Part of a small language model's weights: 5 heads of 64, vocabulary 16384.
Each number is 128 + 24 x the weight over its row's rms, rounded and kept within 0 to 255. Layers, rows and columns count from 0. The size above them is the row's rms in percent of the matrix's.

# layer 6 attention value, 320x320, rms 0.0973, rows 248-255, columns 240-319
size [108 108 106 108 102 102 111 106]
[[121 121 165 139 121 116 130 118 172 130 134 112 153  85  91 142 120 111 119  85 118 167 144 145 124 131 200 110 162 147 136 134  99  94 108 179 117 209 160  94 127 118 160 111 158 145 116 107 142 151 118 136  95 100 153 119 115 126  98  60 137 139 138 164 118 136 112 142  78 164 133 122 164 133 126 141 130 150 169 135]
 [112 121 143 106 172 122 136 131 138 154 153 164 149 103 114 136 145 125 122 113 152 174 150 112 135 126 159 159 103 107 112 136  97 144 145 179 100 158 146 140 126 138 159 121 143 127 107 102 154 137 114 145 114 150  80 148 137  74 102 126 144 131 115 100 130 123  97 149 122 128 145 153 145 123 151 119 181 104 101 143]
 [ 97 137 101 142 134 108 132 175 162 153 141 123 159 114 128 141 146 182 131 144 181 113 123 126 170 130 100 126 141 124 117 142 148 112  70 133  91  96 127 105 154 106 147 120 123  99 103  99 140 130 159 131 147  89 127  88  98 145 127 136  91  87  93 143 147 164 178 114 147 113 162  96 107 122 177 114 134 138 103 135]
 [119  88 161 100  78 164 174 155 135 142 125 167 149 113  79 124  90 137 155 132 111 109  92 121 156 156 126  97 105 158 138 139 166 173 125 108 140 138 139 106 125  91 133 104 138 111 124  87 112 136 128 103 134 144 129 121 140 130 132 126 127 167 113 105 142  61 172 146 141 138 143 134 156 141 113 131 142 154 152 120]
 [161 157 141 135 124 116 183 156  88 108 120 135 115 133  89 130 139 144  80 126 130 160 132 101 126 143 120 178 108 130 128 164 137 142 160  82 125 140 169  80 168  85 126 146 142 109 102 133 104 145  85 197 121 125 121 141 122 124 148 118  99 111 103 122 157 121 128 118 107 136  76 143 125  63 133 106 153 163 107  97]
 [ 93 117 143 112 150  93  92 156 131 145 151 108 166 151 122  96 114 131 116 127 113 119 136 151 112 159 107 112 130 147 151 163 153 100 109 135  94 136 148 113 145 138  80 138 126  90 174 131 129 123 159 114 134 113 150 123 136 119  99 130 116 114 115 105 117 160  98 128 128  88 123 128 140 115 129 129  95 128 113 137]
 [151 120 174 133 141 106 166 137 129 122 101 172 109 124  89 123 101 142 118 109 162 108 155 148 144 116 152  81  98 130  89 116 168 157  95 106 133 172  83 116 118 143 150 159 167 155 114 112 168 138 130 124 112 101 138 149  91 162 138  97 109 129 123 108 127 145 126 133 133 138 147  92 178 173 109 161  97 115 143 102]
 [158 119 127 143 105 148 146 153 114 159 139 107 130 118 131 117  95 100 104 107 106 132 126 107 117 129 166 114 159 124 121 134 108 117 104 114 108 131  75 120 130  99  92 120 161 103 175 194 121 124 147 109 129 134 134 149 104 140 127 136 150  89  85 111 128  54 114 135 152 167 162 127 162 114 142 197 130 130 144 152]]
# layer 6 attention output (transposed), 320x320, rms 0.0874, rows 248-255, columns 240-319
size [119 113 108 110 111 112 123 107]
[[100 161 185 127  95 108 115 146 156  75  92  93 136 111  74  97 116 127 147 117 141 146 162  61 143 112 123 110 125 145 170 156 112 130 164 100  88 152 173 105 135  95 150 100 108 125 111 136 144 112 119 140 158 104 134 104 111 159 147 104 142 118 115 169 128  80 157 122 106 146 147 136 137 114 153 114  89 134 154 123]
 [161 156 162 145 158  91 126 136  97 132 139 153 156 138 125 148 127  97 163 126 150 136 128  85 120 122 126 135  87 120 126 130 132 143 132 120 107 122 180 164 112 117 136 108 105 207  95 143 122 102 109 120 155 161  98 129 126 102 100  75 130 150 124 108 139 110 157 137 133  95 134 138 120 136  97 124 120 142 138 165]
 [103  59 145 112 127 154 125 100 106 141 150 119 117 110 164 116  95 140 121 157 149 153 147  98 131  70 122 124 130 112 168 134 122 128  96 116 126 160 143 119 163  92 135 129 133 142  87 108 101 113 107 142  74 117 120 148 116 130 128 140 145 111 147 176 131 167 149 116 144 101 131 128 147 128 144 115 130 105 106 138]
 [136 105 142 132 114 148 117 159 119 107 150 157  96 140  97 114 107 155 129 154  95 136 127 173 150 131 130 139 103 152 126 134 139  90 156 117 172 170 137 101 115 142 158 108 164 139 122  94 132 146 134  96 111 147 141 164  96 137 120 140 154 106 151  76 124 127 158  95 136 135 180 150 118 131 170 130  93 163 154 142]
 [128 143 108  93 116 127 145 105 125 129 132 151 111 181 142 135 116 165 117 163 110 107 128 107 126 115 151 145 120 100 109 141 151 145 121 117 163 166 110 116 127 133 146 140  87 119  99 146 138 135  91 148  99 141 137 123 108 124 144 104 122 172  95 137 139 138 141 109  82 147 123 138  92  91 131 131 152 129  91  79]
 [ 82 117 132 139 121 126 140 134 100 117 165 139 157 110 124 102 137 125 129 119 135 152 122 122 136 139 144  97 148  90 118 131 118  93 109  80  94 119 180 129 115 174 150 106 144 101 171  96 139 113 127 152 112 118 119 131 167 156 123 122 147 117 152 128  91 147 113  83 164  93 193 141 147 135 119 176 110 131 139 162]
 [ 95 100 144 159 144 140 132 125 115 107 110 126 115  96  92 194 107 154 127  92 170 109 164 121 181  81 173 118 105 156 121 116 128 104 140 174 149  97 106 135 133 156 138 116 148 123 155  85 115 139 150 124 125 145 125 156  98 158 151 126  77 118 146 135 181 144  89 109 156 171 119 151 126 120 115 157 142 115 106 154]
 [109 108 118 127 114 173  90 131 117 134 114 146 126 139 105 121 120  77 182 105 129 129 116 112 121 128 177  97 133 166 151 108  94 119 143  90 151 118  89 123 121 177 154 116 112 118 122 162 111 123 151 141 171 156 130 122  92 148 152 122 140 147 125 103 118  98  96 133 155 127 131 143 130 120 128 141 141  82  84 150]]
# layer 6 attention query, 320x320, rms 0.0812, rows 256, columns 240-319
size [ 81]
[[103 163 146 118 111 122 150 123  96 176 134  99 137 127 126  98 129 108 159 127 156 113 132 127 118 112 133 100 160 133 110 109 136 164 118 127 157 111 115 153 141 146 157 101 139 159 138 144 117 140 131 131 118 106 153 108 117 104 133 120 154 129 151 150 112 119 140 154 182  82 104 112 123 164 105 106 133 162 104 115]]